{
  "num_hidden_layers": 8,
  "hidden_size": 320,
  "head_dim": 32,
  "norm": "layernorm",
  "attn_scale": 0.177,
  "parallel_block": false,
  "extras": ["gated attention", "skips across layers", "capped logits"],
  "init_std_down": 0.0223,
  "learning_rate": 0.00134,
  "final_lr_fraction": 0.0,
  "batch_tokens": 131072
}
Each number is 200 + 40 x the weight over its row's rms, rounded and kept within 0 to 999. Layers, rows and columns count from 0. The size before them is the row's rms in percent of the matrix's.

# up: layer 5 MLP up, 832x320, rms 0.0456, rows 3-31, columns 160-239
# down: layer 5 MLP down (transposed), 832x320, rms 0.0428, rows 3-30, columns 160-239
# gate: layer 5 MLP gate, 832x320, rms 0.046, rows 4-31, columns 160-239
up3,101,185,219,201,143,167,243,232,169,141,191,168,245,151,248,219,192,272,222,167,197,180,183,187,159,153,238,196,199,247,258,280,221,190,241,196,190,261,222,227,171,236,112,198,177,205,218,163,169,196,209,175,171,173,220,158,255,272,161,133,161,233,197,193,184,220,155,187,207,327,193,196,199,232,203,223,211,176,240,184,226
down3,101,264,189,193,156,234,239,231,175,265,173,229,188,192,248,192,266,166,130,186,254,217,235,225,135,185,234,199,163,117,145,190,197,187,180,202,167,231,200,168,281,155,208,164,221,246,201,196,248,134,175,198,271,160,175,216,185,200,226,189,262,200,296,165,175,188,200,159,242,239,201,208,271,222,241,177,238,253,157,206,161
gate4,097,159,233,165,273,165,149,169,207,220,147,230,240,203,240,206,283,212,210,196,244,199,168,221,132,218,123,246,195,196,190,179,176,161,208,223,197,112,194,255,138,244,245,192,188,246,189,200,227,193,183,158,227,233,210,224,163,210,260,208,185,209,178,183,144,195,203,184,174,207,349,227,126,200,199,275,156,226,194,190,183
up4,102,215,235,208,178,249,214,263,132,203,169,132,184,166,135,216,139,221,238,171,166,227,250,164,307,223,111,264,215,188,207,202,200,224,147,167,216,159,223,168,223,212,177,185,212,217,196,176,181,168,224,193,198,212,223,167,165,184,129,179,303,222,156,157,237,194,227,154,273,232,212,187,161,131,186,133,181,127,187,218,143
down4,101,127,248,225,246,269,152,193,225,247,229,239,223,222,162,202,166,251,222,230,165,167,228,215,132,196,254,245,185,182,171,180,175,265,104,165,209,137,147,150,178,242,200,157,203,238,200,216,214,224,247,201,142,233,209,188,234,192,193,240,201,203,212,188,246,170,159,244,214,232,214,182,219,133,221,269,129,215,190,179,201
gate5,092,205,278,217,236,150,204,242,186,183,185,210,172,150,195,197,162,205,218,219,208,207,225,206,144,168,186,172,142,182,216,191,175,174,278,244,200,236,240,193,171,258,236,206,216,144,226,285,184,137,169,158,158,276,204,156,186,185,266,129,270,214,235,168,185,200,261,223,215,227,166,215,250,226,253,154,213,227,152,223,195
up5,100,162,220,219,215,218,162,250,190,239,167,191,186,164,241,228,68,245,257,203,178,141,231,214,252,237,187,175,193,157,226,141,196,82,258,205,211,161,246,257,235,163,212,199,227,176,158,210,147,235,231,166,181,212,210,289,229,139,156,140,226,232,181,180,227,163,165,253,223,158,215,176,196,228,214,269,215,154,230,175,259
down5,096,153,225,172,216,201,268,95,169,202,240,195,207,175,210,163,181,194,193,186,197,249,169,223,170,216,209,174,246,231,195,194,321,153,115,174,174,193,198,185,224,135,145,182,231,212,155,245,150,230,261,249,132,219,149,256,186,202,177,273,168,278,210,249,255,211,132,191,160,157,156,208,194,281,232,244,285,159,242,231,199
gate6,100,186,292,193,215,162,175,272,248,148,174,175,128,214,125,122,259,168,221,185,212,224,207,165,150,114,264,94,185,186,192,123,119,269,188,184,195,137,288,279,164,191,187,176,170,211,203,233,135,273,164,208,245,187,172,153,82,147,233,196,171,166,191,172,202,249,231,157,236,208,136,253,201,182,215,177,151,228,223,240,197
up6,104,198,215,197,73,241,164,214,207,171,279,238,209,265,228,211,190,223,236,168,224,202,253,182,204,136,253,167,163,182,171,190,207,179,176,213,175,190,210,202,176,204,277,154,201,185,240,223,172,219,139,278,153,166,206,85,168,179,168,229,127,184,186,189,155,145,214,123,206,166,171,127,210,129,283,174,180,226,225,165,183
down6,105,202,121,232,191,178,179,189,189,268,218,164,145,232,242,248,137,278,215,330,217,217,337,167,170,159,238,171,187,221,206,242,230,156,135,170,220,221,143,208,198,165,165,189,193,151,166,217,197,224,272,184,177,202,175,175,269,284,226,215,172,188,202,155,285,182,248,163,211,167,137,173,225,186,169,209,171,177,193,188,178
gate7,106,171,193,242,259,143,209,186,216,152,158,134,208,166,184,142,189,219,244,239,147,127,129,114,191,212,207,163,159,175,152,199,206,213,224,208,250,212,200,219,245,176,186,201,232,118,267,182,259,246,200,179,155,168,180,150,206,186,172,163,296,238,256,254,189,210,201,223,225,207,223,186,211,259,229,212,310,193,224,241,232
up7,102,156,244,158,229,210,222,220,142,186,181,299,191,230,207,276,180,208,243,139,186,194,170,272,142,229,177,200,194,249,216,235,248,129,222,211,102,192,146,317,199,151,198,254,166,186,220,219,197,127,262,177,221,222,284,148,269,174,206,148,170,202,116,136,180,217,217,210,197,161,171,200,201,295,236,208,167,184,230,193,231
down7,106,182,243,239,207,205,295,163,198,212,63,175,130,216,206,202,232,226,228,271,148,119,186,234,172,217,198,153,251,166,169,187,176,218,220,193,275,212,257,245,196,259,201,268,113,247,261,194,182,246,204,238,222,110,210,267,164,200,251,172,234,130,160,150,242,173,251,232,223,221,243,236,183,238,228,256,168,183,270,223,176
gate8,096,164,191,237,204,212,150,171,259,194,253,170,259,170,231,189,183,197,209,227,170,272,187,188,195,226,192,188,146,286,211,219,204,169,237,170,164,157,220,270,245,190,154,152,163,185,179,267,252,229,183,213,155,200,153,201,200,188,204,222,227,200,225,166,233,266,210,179,195,254,269,234,160,217,204,285,219,200,254,267,246
up8,101,167,149,183,189,233,238,198,145,235,157,222,161,213,206,286,192,255,197,224,188,260,235,168,159,173,177,223,263,189,197,212,180,184,237,154,210,234,191,165,203,238,169,148,289,227,186,150,276,160,146,185,270,252,215,248,156,198,172,249,157,227,245,204,75,202,168,149,167,226,190,172,241,153,208,147,218,200,205,213,168
down8,100,209,226,168,223,291,213,219,301,210,133,248,191,211,291,259,175,317,269,181,232,218,235,156,243,231,241,189,184,224,179,170,178,146,176,197,189,200,164,154,185,184,166,160,169,129,147,194,153,183,193,243,175,174,196,219,181,193,234,167,209,198,220,251,190,223,260,184,214,184,188,220,190,171,130,206,200,209,227,174,201
gate9,100,151,121,139,195,160,111,191,239,205,184,146,204,230,234,216,238,200,152,205,240,201,174,244,186,198,135,141,221,199,180,230,139,151,179,206,220,187,265,203,286,217,200,177,205,200,238,156,152,241,153,242,189,243,215,138,216,180,211,124,224,180,213,179,150,161,241,146,161,222,157,238,141,121,200,301,283,161,234,245,164
up9,098,224,202,238,236,124,147,193,255,190,206,249,165,226,192,125,250,188,193,218,113,200,265,194,186,194,225,240,82,204,174,197,205,214,193,222,205,182,191,226,210,213,207,246,266,197,239,275,177,182,215,259,220,255,194,180,224,152,157,230,206,257,201,184,179,137,199,212,220,185,155,252,210,157,198,200,276,194,188,219,214
down9,091,249,208,256,206,257,226,197,190,171,230,221,187,223,163,183,177,175,196,194,238,212,236,191,281,220,211,263,246,241,237,211,261,176,207,231,200,163,213,253,219,252,258,222,243,188,243,225,304,157,158,144,173,190,201,180,101,187,191,246,188,181,195,189,206,197,211,233,169,153,143,257,222,155,236,176,208,225,143,184,284
gate10,109,168,232,159,180,207,266,189,265,218,208,181,190,249,213,265,155,127,274,160,209,215,129,225,236,209,134,195,257,194,117,218,185,200,204,239,210,149,207,170,204,165,191,164,257,164,165,72,291,210,254,208,133,196,201,181,194,228,195,163,216,192,137,209,166,116,266,255,205,248,176,199,115,201,218,181,266,156,196,243,274
up10,102,198,253,235,167,175,259,176,222,225,214,194,186,211,313,234,173,197,218,207,173,161,165,218,189,193,213,164,242,186,172,155,237,188,199,274,172,175,128,213,185,209,186,146,275,144,239,136,218,232,294,207,209,215,186,144,191,292,170,172,229,177,180,221,222,111,266,186,224,177,186,232,112,224,149,181,277,119,196,181,268
down10,105,209,212,242,229,230,152,201,126,130,157,215,220,107,133,196,269,221,163,183,183,197,216,158,151,132,201,210,227,236,224,226,195,209,229,128,195,224,174,228,208,184,227,255,251,225,180,252,137,175,202,222,249,193,184,177,259,269,208,220,169,169,186,123,307,307,172,209,166,159,212,186,193,220,237,273,165,280,218,170,150
gate11,095,233,191,258,206,195,253,250,218,131,179,239,155,224,138,213,163,169,260,203,179,314,177,173,208,193,180,178,206,245,173,214,209,246,252,265,173,230,214,183,212,203,138,183,179,200,206,204,166,185,159,233,150,202,179,258,212,141,172,179,178,229,206,197,229,263,207,136,162,170,214,298,119,217,205,148,184,236,221,222,253
up11,102,197,238,251,183,203,161,245,184,221,145,143,132,144,172,220,221,289,221,101,119,161,187,214,202,205,215,138,137,179,226,148,178,204,208,217,183,289,177,223,211,217,177,180,245,183,234,155,212,130,164,153,211,209,177,195,232,183,130,177,200,222,234,128,147,229,231,233,218,163,185,246,164,247,231,131,162,238,230,203,194
down11,103,282,202,246,228,193,183,196,209,202,159,208,195,215,209,182,231,214,194,119,176,156,219,247,141,238,222,271,215,98,181,195,219,117,227,230,182,137,164,146,202,168,242,158,169,142,199,217,171,150,134,232,224,172,197,97,177,233,185,225,174,220,208,205,191,144,158,219,251,211,188,231,127,192,176,204,224,215,239,160,206
gate12,101,213,147,163,191,156,191,245,175,188,185,211,192,222,199,120,228,226,154,188,239,168,142,207,101,202,218,171,181,234,259,201,211,257,200,176,219,186,201,202,201,208,283,114,187,198,175,150,209,230,246,177,152,214,218,212,164,215,103,191,241,101,170,268,202,245,175,132,162,60,241,248,160,174,256,195,220,199,209,232,299
up12,098,210,178,262,216,157,137,174,238,231,211,222,157,244,203,183,186,191,210,120,150,162,195,151,209,267,220,207,243,217,124,145,214,91,152,189,165,186,223,206,190,187,191,241,210,196,243,232,207,185,286,222,274,174,229,203,252,251,171,170,198,240,230,196,192,231,250,203,179,182,161,154,208,234,144,169,175,168,273,213,160
down12,099,201,188,168,198,157,221,264,165,233,219,153,259,161,192,204,159,231,188,239,172,136,273,164,183,201,187,189,234,219,257,207,238,257,221,191,265,179,218,210,222,217,212,181,215,267,131,217,167,216,214,240,223,147,143,286,206,213,172,234,174,246,280,242,247,220,214,216,185,157,139,241,239,253,248,155,228,221,162,203,219
gate13,096,206,246,173,219,176,232,219,202,224,264,181,153,198,258,198,195,151,173,269,211,206,218,151,195,216,250,178,161,245,181,231,201,156,144,112,278,233,286,172,138,210,174,238,244,182,238,265,221,228,151,238,232,285,189,204,105,147,209,188,230,168,211,195,148,258,186,200,152,177,197,198,162,227,240,118,169,229,193,146,226
up13,102,210,237,189,165,232,172,267,295,219,150,254,207,235,285,165,156,178,201,228,188,237,135,182,206,223,200,183,180,169,185,179,253,162,246,193,180,239,188,173,219,132,171,220,183,184,213,171,216,201,212,292,287,153,218,182,221,159,220,227,175,192,111,165,128,281,244,228,270,189,202,223,239,198,255,152,177,283,229,165,270
down13,104,225,179,295,138,153,188,207,233,137,181,295,182,222,138,248,175,183,80,232,165,175,231,173,222,228,250,141,288,157,226,231,225,172,253,176,225,106,198,223,221,192,169,170,194,232,243,239,200,126,208,174,187,207,165,271,196,188,185,203,207,134,201,227,236,219,184,147,254,200,187,176,190,163,121,255,209,231,158,146,202
gate14,104,228,240,196,293,203,263,216,199,234,181,213,253,217,243,224,162,181,253,243,199,140,182,189,237,279,145,223,239,157,149,159,265,219,201,175,242,149,207,158,185,191,234,230,181,135,163,206,241,223,189,196,179,155,199,214,235,178,170,173,246,214,242,204,83,198,202,174,245,178,160,212,187,238,208,190,195,163,206,214,237
up14,101,213,201,215,149,173,191,176,176,215,237,184,157,172,255,224,147,147,238,156,172,175,164,146,225,162,206,173,201,193,143,215,110,206,167,270,166,149,208,240,248,211,112,194,233,174,232,247,177,179,204,203,230,116,194,162,281,183,157,234,202,224,149,166,123,245,267,221,189,149,231,268,116,113,166,197,229,236,224,204,214
down14,104,179,124,163,175,230,170,159,224,234,330,236,201,156,216,274,143,178,208,136,163,142,197,195,227,225,189,182,163,238,248,185,150,148,246,224,190,216,217,197,128,201,163,229,174,212,172,212,141,188,177,244,195,146,125,225,209,187,207,212,248,274,193,200,181,147,196,263,232,175,198,161,119,176,202,210,205,208,217,176,267
gate15,103,193,240,233,240,206,224,191,202,161,264,275,203,207,265,208,137,179,200,177,224,265,253,164,143,186,165,177,236,260,176,213,237,226,201,196,243,250,154,185,139,194,214,238,210,216,232,197,221,152,169,227,188,174,221,149,211,190,199,92,213,212,224,178,164,198,186,159,159,232,244,205,263,145,235,173,214,134,278,318,210
up15,098,265,181,233,267,188,191,281,156,155,192,187,203,102,151,249,206,177,226,150,174,138,244,168,260,184,175,193,227,207,160,207,215,184,121,232,168,270,214,143,166,214,186,243,235,131,160,240,230,156,221,201,221,237,240,234,180,167,298,80,215,164,220,184,165,145,193,183,209,198,183,147,150,162,214,204,209,162,193,289,189
down15,102,231,297,206,111,219,235,213,195,138,224,226,269,203,245,233,160,257,271,190,165,229,277,233,212,168,201,179,159,221,201,281,182,128,168,240,110,145,133,189,203,186,178,247,236,164,220,201,162,202,214,269,223,253,174,186,174,185,166,239,242,174,268,163,235,152,224,215,211,181,178,187,237,201,161,194,174,177,201,212,195
gate16,102,122,216,171,230,148,148,142,206,277,236,180,120,198,191,219,222,226,247,146,250,151,226,158,163,228,171,198,224,195,271,174,225,236,203,259,156,226,206,181,162,196,293,189,197,179,161,289,176,186,211,207,183,175,194,230,232,231,152,155,262,245,261,262,289,262,237,153,225,225,146,209,67,229,208,188,204,161,289,219,180
up16,101,153,228,169,272,214,221,168,185,182,195,241,207,210,192,158,298,233,201,219,236,286,209,148,211,251,272,198,271,178,244,199,172,273,181,216,165,219,226,181,328,249,218,201,227,109,216,215,148,205,228,178,149,118,195,130,244,225,251,145,261,150,268,252,197,182,158,205,198,145,169,167,249,195,276,259,183,191,204,296,178
down16,105,204,174,166,186,191,134,130,224,188,183,247,128,251,197,172,265,216,169,207,234,243,184,230,267,220,188,179,148,250,221,222,192,208,186,202,209,207,176,180,149,237,191,177,276,198,227,188,200,180,216,185,190,206,177,184,157,212,205,185,285,172,113,190,165,206,215,147,200,201,257,241,200,185,210,204,214,180,207,220,252
gate17,117,181,235,193,294,263,237,205,199,200,222,240,193,176,244,168,195,104,198,200,218,243,149,173,191,286,232,164,217,201,177,188,204,231,230,230,198,143,209,198,153,248,222,217,265,255,178,203,195,275,188,161,144,245,154,288,153,204,183,216,229,239,249,191,114,152,196,232,188,233,283,178,282,228,182,266,197,169,148,227,244
up17,106,214,248,175,214,145,253,239,238,243,120,178,245,229,175,184,249,257,239,174,217,176,199,179,166,133,200,131,165,219,254,254,183,244,198,200,126,188,206,176,240,155,155,121,264,168,259,182,237,175,222,239,166,155,223,198,180,205,168,162,186,205,190,234,225,196,217,226,242,248,159,190,173,145,232,129,190,284,216,199,219
down17,108,210,112,203,149,212,168,184,212,241,174,135,142,161,139,271,213,210,213,288,206,203,226,189,243,182,148,180,212,233,183,202,208,252,194,226,174,206,282,186,208,185,203,235,177,183,193,192,184,154,224,221,232,183,189,193,189,231,225,185,200,172,130,225,263,168,183,227,201,223,50,185,149,140,205,127,274,226,172,209,220
gate18,103,221,200,193,177,329,163,208,175,154,158,199,226,155,217,208,128,189,183,149,313,184,139,241,255,219,225,190,287,244,127,196,212,208,201,185,194,190,236,201,234,220,212,253,276,199,225,196,250,217,169,201,182,181,207,260,155,258,188,276,187,219,123,192,212,136,171,158,160,246,202,209,191,192,186,281,147,165,150,154,178
up18,102,194,219,190,186,219,227,147,219,144,209,172,192,193,192,101,262,225,279,307,252,195,205,190,93,282,165,201,187,183,196,167,260,212,221,236,235,192,167,244,155,185,208,242,146,234,228,225,204,239,157,164,166,166,184,182,260,176,226,227,220,174,198,253,208,157,171,243,211,188,166,156,197,164,179,160,149,273,298,127,199
down18,102,243,195,208,247,173,132,180,183,141,213,167,250,163,176,161,192,200,229,179,229,236,207,175,303,121,200,208,240,255,246,176,178,180,264,224,226,149,158,204,134,272,216,231,130,191,276,287,228,179,231,138,146,190,199,221,230,211,235,191,214,241,288,129,222,155,211,184,188,222,231,196,241,171,149,200,172,154,235,200,130
gate19,100,151,200,210,315,133,256,203,193,128,168,129,205,213,220,245,266,154,190,225,219,205,210,193,207,205,277,164,247,189,241,245,147,176,263,123,266,235,199,156,160,151,205,239,209,222,219,188,200,222,160,203,182,229,143,241,233,148,199,153,221,200,250,168,247,188,223,202,151,199,215,237,259,181,240,240,226,158,223,243,216
up19,102,158,197,201,244,168,166,110,167,233,174,207,130,203,217,147,245,292,173,212,183,187,138,189,124,192,148,184,223,220,177,184,252,177,216,267,173,170,171,156,217,234,207,174,235,132,208,237,220,188,199,174,180,167,126,219,172,235,155,184,128,251,219,218,182,171,201,215,111,162,267,138,179,182,178,289,191,193,160,254,263
down19,102,189,223,246,228,214,190,238,189,219,178,190,244,218,280,142,174,168,215,186,171,219,177,184,153,201,177,285,198,168,171,222,190,248,120,147,188,181,199,200,185,219,206,118,178,254,128,215,246,218,200,212,165,233,220,121,156,231,223,203,192,163,146,149,251,149,151,243,189,224,249,248,232,153,173,279,151,224,198,132,177
gate20,097,229,220,208,249,177,209,212,205,255,225,149,207,103,277,151,259,211,141,140,156,243,176,242,237,216,210,188,221,184,230,203,199,195,177,214,229,247,221,174,123,189,180,232,228,207,296,157,229,195,167,204,220,181,139,190,189,268,192,185,227,203,127,194,195,219,168,247,191,266,219,209,181,175,171,231,231,185,232,247,233
up20,096,198,130,235,142,188,168,198,136,205,156,223,188,158,140,177,206,182,111,203,194,151,199,226,259,287,222,217,225,208,253,243,172,199,182,194,253,140,276,248,191,235,217,230,205,229,211,287,188,198,143,252,219,180,184,229,192,200,193,191,203,214,267,225,146,219,254,90,163,244,161,225,260,190,231,214,155,197,209,176,163
down20,099,191,162,283,157,178,157,245,180,190,125,203,127,131,244,192,198,247,160,182,202,197,213,219,146,185,235,224,225,185,283,222,240,192,202,134,173,192,232,211,204,228,133,246,201,150,170,214,234,187,208,244,241,221,198,179,208,209,164,129,214,215,210,279,198,180,234,128,188,202,141,238,138,163,177,214,215,124,200,208,191
gate21,100,278,217,204,203,191,223,182,179,183,109,169,239,279,215,167,248,124,295,163,149,245,202,191,227,238,231,239,126,217,216,110,171,136,210,185,189,212,246,178,220,193,152,148,188,211,196,164,215,308,178,212,226,268,204,162,212,153,200,175,141,201,213,287,223,222,190,225,162,243,139,199,231,180,141,157,197,220,266,246,219
up21,102,155,197,122,244,96,169,189,184,148,256,175,215,170,267,161,141,222,212,223,208,190,193,272,134,196,194,165,202,226,146,161,140,172,228,208,223,182,166,226,130,297,211,207,164,217,265,197,152,210,127,214,197,182,176,129,209,208,167,251,182,275,186,275,216,176,237,272,79,187,204,222,146,211,195,194,239,178,177,203,207
down21,103,118,206,217,196,181,190,259,194,187,222,181,196,164,146,213,254,132,258,255,153,238,174,149,198,179,227,199,246,147,173,194,202,177,207,155,188,165,222,177,217,147,136,180,222,137,119,205,199,255,202,223,104,256,147,177,195,256,217,156,177,256,190,210,177,150,204,245,144,197,170,168,182,166,226,127,219,190,208,222,205
gate22,108,262,208,232,175,176,152,206,223,205,199,205,228,192,204,190,198,173,206,210,217,202,146,206,192,196,184,121,216,171,188,201,249,178,175,191,255,179,210,173,218,223,236,180,261,181,170,201,197,186,155,139,238,162,201,170,221,222,167,202,183,205,211,193,259,245,183,217,199,208,130,204,302,102,226,307,164,186,163,217,240
up22,102,284,131,251,220,170,202,204,231,232,186,234,241,197,203,130,157,169,168,231,133,264,169,212,218,179,235,162,187,144,183,229,264,211,188,162,149,166,183,143,277,170,172,234,232,213,181,128,145,138,170,233,109,219,117,207,165,271,172,222,187,179,259,199,284,244,145,192,238,193,192,147,206,173,193,171,171,196,208,206,202
down22,099,212,236,157,181,184,253,142,207,233,185,194,213,223,174,199,226,151,228,170,246,187,242,231,162,187,200,224,223,192,301,188,150,248,226,311,191,215,225,214,178,243,207,265,233,226,251,152,202,196,219,180,221,109,239,242,213,244,147,191,230,221,185,152,207,222,191,212,147,227,163,167,218,169,171,225,218,231,185,267,197
gate23,100,194,195,159,166,151,215,222,210,120,255,190,219,160,183,228,152,217,128,180,184,235,184,183,260,197,238,211,163,169,179,260,151,215,210,227,124,199,142,174,210,173,144,272,220,263,219,180,210,159,176,211,177,239,170,222,151,198,178,172,202,188,151,196,204,210,188,139,187,223,254,184,190,138,168,246,232,216,216,182,205
up23,101,267,213,222,265,164,163,127,266,214,156,252,70,194,188,218,302,141,220,237,197,179,193,142,230,227,173,245,192,201,210,139,297,189,246,169,169,157,203,223,162,187,198,173,192,220,128,181,178,268,194,178,181,159,131,188,208,223,203,187,181,122,169,231,241,263,192,176,115,208,197,154,213,182,164,221,149,234,221,190,184
down23,104,227,220,198,253,225,131,258,135,182,233,160,190,209,223,220,183,195,176,193,183,225,225,248,195,185,151,234,185,115,236,228,172,243,157,126,205,265,256,147,205,150,121,195,223,205,251,191,191,212,199,191,279,166,164,217,224,126,184,286,252,255,152,67,152,179,207,204,184,255,170,171,223,123,233,138,202,178,208,215,236
gate24,096,172,201,247,252,219,279,179,238,206,204,199,136,153,176,223,180,196,165,166,184,189,239,250,154,149,204,206,164,175,167,171,183,171,236,179,259,99,199,165,215,198,139,133,241,229,214,218,211,239,122,188,160,239,199,194,168,187,204,181,217,144,205,223,227,227,234,161,287,209,272,196,164,85,184,236,252,184,195,221,211
up24,096,283,177,250,143,207,246,224,111,186,222,188,133,162,246,165,183,162,82,107,211,211,189,218,225,170,157,278,173,231,139,211,174,240,211,167,160,201,221,161,178,150,232,293,185,177,201,216,197,190,238,166,198,227,236,157,235,153,182,267,236,190,155,188,137,261,108,215,182,193,208,134,222,213,184,196,169,170,215,190,184
down24,096,174,253,156,188,190,179,174,172,151,135,164,203,259,198,237,211,265,156,187,142,135,168,209,233,192,219,266,191,219,229,219,233,237,146,146,184,200,220,211,169,178,124,243,167,273,179,138,240,162,260,192,185,251,176,188,249,197,190,155,223,194,197,155,88,269,243,177,168,194,191,239,183,215,210,224,218,219,283,171,186
gate25,101,217,213,224,194,245,189,242,183,178,266,161,174,222,214,173,217,227,227,208,246,144,134,224,193,186,133,201,189,282,229,176,168,238,194,235,231,173,202,205,241,194,230,246,213,190,152,157,142,196,160,226,249,188,164,185,171,270,228,200,164,182,206,272,216,288,230,162,166,213,138,148,249,146,255,214,173,210,232,185,204
up25,103,210,190,187,162,172,267,181,230,219,195,261,176,199,171,158,209,209,160,180,228,188,197,198,180,195,179,194,244,158,173,207,201,143,194,223,303,253,230,191,186,135,201,224,277,230,208,234,240,151,275,133,233,273,246,167,201,167,187,217,288,181,128,195,242,204,212,258,161,159,189,157,147,247,255,219,144,177,225,182,166
down25,100,133,194,155,209,191,204,203,184,287,234,150,178,211,271,224,176,186,171,230,214,168,202,110,213,239,192,199,182,221,186,212,251,170,224,125,270,174,164,188,210,150,156,213,180,189,164,217,246,204,273,176,210,213,167,176,185,189,210,182,199,179,137,204,246,178,268,209,230,134,231,190,169,183,255,112,178,230,191,210,117
gate26,099,171,214,183,146,262,149,203,319,143,221,175,234,243,171,175,224,165,242,162,210,254,172,175,168,233,206,141,215,194,167,194,192,184,203,143,159,162,186,116,143,172,155,301,228,211,183,209,189,177,149,166,218,293,183,130,96,152,186,181,177,216,231,116,218,168,167,133,284,204,206,209,172,163,230,174,163,207,175,169,215
up26,101,247,214,254,255,245,179,199,148,143,198,207,122,255,266,273,184,200,236,173,158,229,168,164,219,255,207,168,199,199,182,292,185,150,222,135,238,111,196,179,220,200,239,240,222,156,220,246,250,196,182,266,113,217,175,184,244,200,271,242,145,249,169,141,170,223,283,231,226,162,228,213,185,203,217,185,144,257,191,223,207
down26,099,206,166,181,201,150,155,182,161,190,172,179,269,189,215,226,194,260,147,250,225,217,164,178,204,196,162,175,170,175,234,175,147,202,205,145,170,220,138,166,209,211,162,134,183,162,144,230,218,222,224,268,265,238,249,165,185,139,112,223,202,190,234,203,256,214,282,179,180,171,187,216,198,203,243,172,155,171,175,233,196
gate27,098,107,206,114,257,197,154,182,206,154,248,269,252,176,161,157,164,211,180,225,253,221,226,157,214,193,213,216,150,149,248,242,181,170,238,210,175,271,162,112,217,192,194,245,180,264,153,128,115,170,151,191,183,200,149,262,190,211,207,162,167,201,172,205,267,286,147,179,266,182,186,194,190,190,227,196,234,159,202,197,248
up27,100,157,182,245,204,145,247,176,228,204,146,164,217,208,168,176,232,234,230,145,175,242,242,258,183,269,160,140,184,225,186,136,155,159,165,212,234,294,251,215,192,269,161,248,216,167,169,249,212,175,147,98,169,194,197,226,224,133,222,262,168,145,229,202,223,227,237,133,181,195,225,158,220,222,241,158,193,195,194,229,139
down27,100,134,176,268,183,125,264,249,142,241,119,197,212,257,216,151,129,144,247,150,174,98,218,133,210,198,203,206,226,214,231,222,245,137,241,248,166,189,200,245,209,250,224,221,263,199,223,235,207,269,149,182,198,200,190,239,206,222,230,202,243,203,218,213,212,181,254,217,228,142,204,151,162,226,205,230,197,229,155,221,227
gate28,096,244,219,230,219,201,214,162,318,169,197,247,231,217,180,184,152,195,219,218,203,185,190,189,160,183,171,220,197,157,207,189,230,138,209,225,210,263,206,184,196,230,165,228,174,175,246,184,270,238,186,267,212,235,158,207,160,203,195,207,133,110,117,194,203,227,227,186,203,230,198,222,171,215,202,155,163,249,157,277,169
up28,099,241,202,254,172,201,182,196,206,209,262,297,209,190,184,143,194,171,205,204,261,151,158,136,197,147,167,243,205,142,252,255,236,214,184,176,233,173,225,168,137,163,148,146,195,203,187,219,233,223,214,199,230,222,148,218,207,181,171,256,237,210,205,193,182,172,152,237,165,242,141,147,166,183,239,273,278,210,202,229,218
down28,097,210,266,268,183,163,207,121,241,172,218,156,182,205,183,282,217,179,183,223,157,174,222,155,155,212,134,281,173,258,215,212,311,230,221,253,243,230,168,161,216,260,104,219,226,189,164,259,173,161,165,168,219,145,179,137,218,211,173,231,215,189,193,274,217,228,264,202,166,146,205,161,164,250,282,193,202,164,199,251,188
gate29,099,203,108,200,195,144,166,215,153,168,224,221,171,179,203,196,166,143,220,211,200,215,278,202,168,216,194,296,199,211,236,183,207,207,167,237,230,126,183,143,217,207,192,118,162,262,149,220,204,245,167,225,163,223,230,223,177,202,168,190,163,178,204,225,117,167,237,194,189,234,185,189,205,160,171,153,300,230,184,140,203
up29,099,223,254,237,167,227,262,148,260,160,202,191,175,192,191,217,257,153,260,180,192,204,147,174,207,91,118,213,258,203,191,159,166,243,212,204,221,256,174,188,195,154,148,187,306,163,114,195,189,196,207,205,248,212,193,165,277,217,238,123,159,246,221,221,179,188,280,288,188,185,214,194,200,181,209,166,216,247,194,202,196
down29,104,325,173,225,190,267,243,206,234,225,157,188,170,273,190,232,210,242,195,193,249,212,216,201,199,201,240,246,227,201,136,167,186,216,253,175,132,243,122,232,160,292,173,254,229,165,223,230,200,224,217,177,174,179,151,220,158,226,233,214,163,260,222,190,192,255,274,202,238,147,210,280,213,208,222,213,236,153,245,203,242
gate30,094,187,241,218,223,109,164,194,202,174,264,163,190,180,187,262,157,215,203,184,216,273,237,224,218,165,165,192,187,260,158,196,216,201,165,245,221,279,283,203,149,270,278,233,227,205,159,166,194,164,253,236,176,264,189,249,95,213,225,172,219,209,244,154,155,169,219,201,218,269,170,255,247,266,139,241,142,175,182,159,142
up30,097,198,171,160,183,181,188,198,241,202,203,191,236,226,208,173,136,199,251,190,229,264,213,262,252,182,176,243,151,126,179,182,250,280,233,268,190,198,134,187,178,186,244,201,201,212,221,212,155,96,134,217,183,218,247,182,130,251,184,204,154,199,219,197,183,152,187,152,261,229,216,132,185,143,201,191,246,158,261,225,234
down30,095,182,241,181,164,184,213,186,181,252,215,170,215,200,162,252,176,272,229,208,172,250,197,272,225,225,186,200,166,147,287,202,167,162,191,233,176,286,88,215,210,221,224,124,242,183,271,181,166,168,214,202,220,230,184,243,189,247,211,162,226,159,165,95,213,175,189,230,165,174,161,265,146,209,169,218,263,250,211,184,262
gate31,102,134,194,153,245,246,247,214,213,191,198,208,220,219,219,258,195,129,203,197,225,259,163,227,243,227,214,129,180,191,245,154,96,205,201,242,264,212,175,203,207,231,201,228,145,103,208,220,183,167,180,138,187,213,232,256,163,194,158,155,232,142,163,172,110,177,198,160,188,193,248,279,212,188,112,273,191,219,143,172,201
up31,100,223,225,170,193,212,215,231,319,276,195,182,258,157,153,155,204,179,160,215,169,255,247,214,180,160,155,227,173,277,211,236,177,148,285,174,180,214,231,152,150,103,176,185,248,234,273,191,223,159,171,252,253,163,212,211,226,146,180,216,179,248,144,159,188,169,188,172,205,169,227,207,235,203,282,207,268,214,160,268,160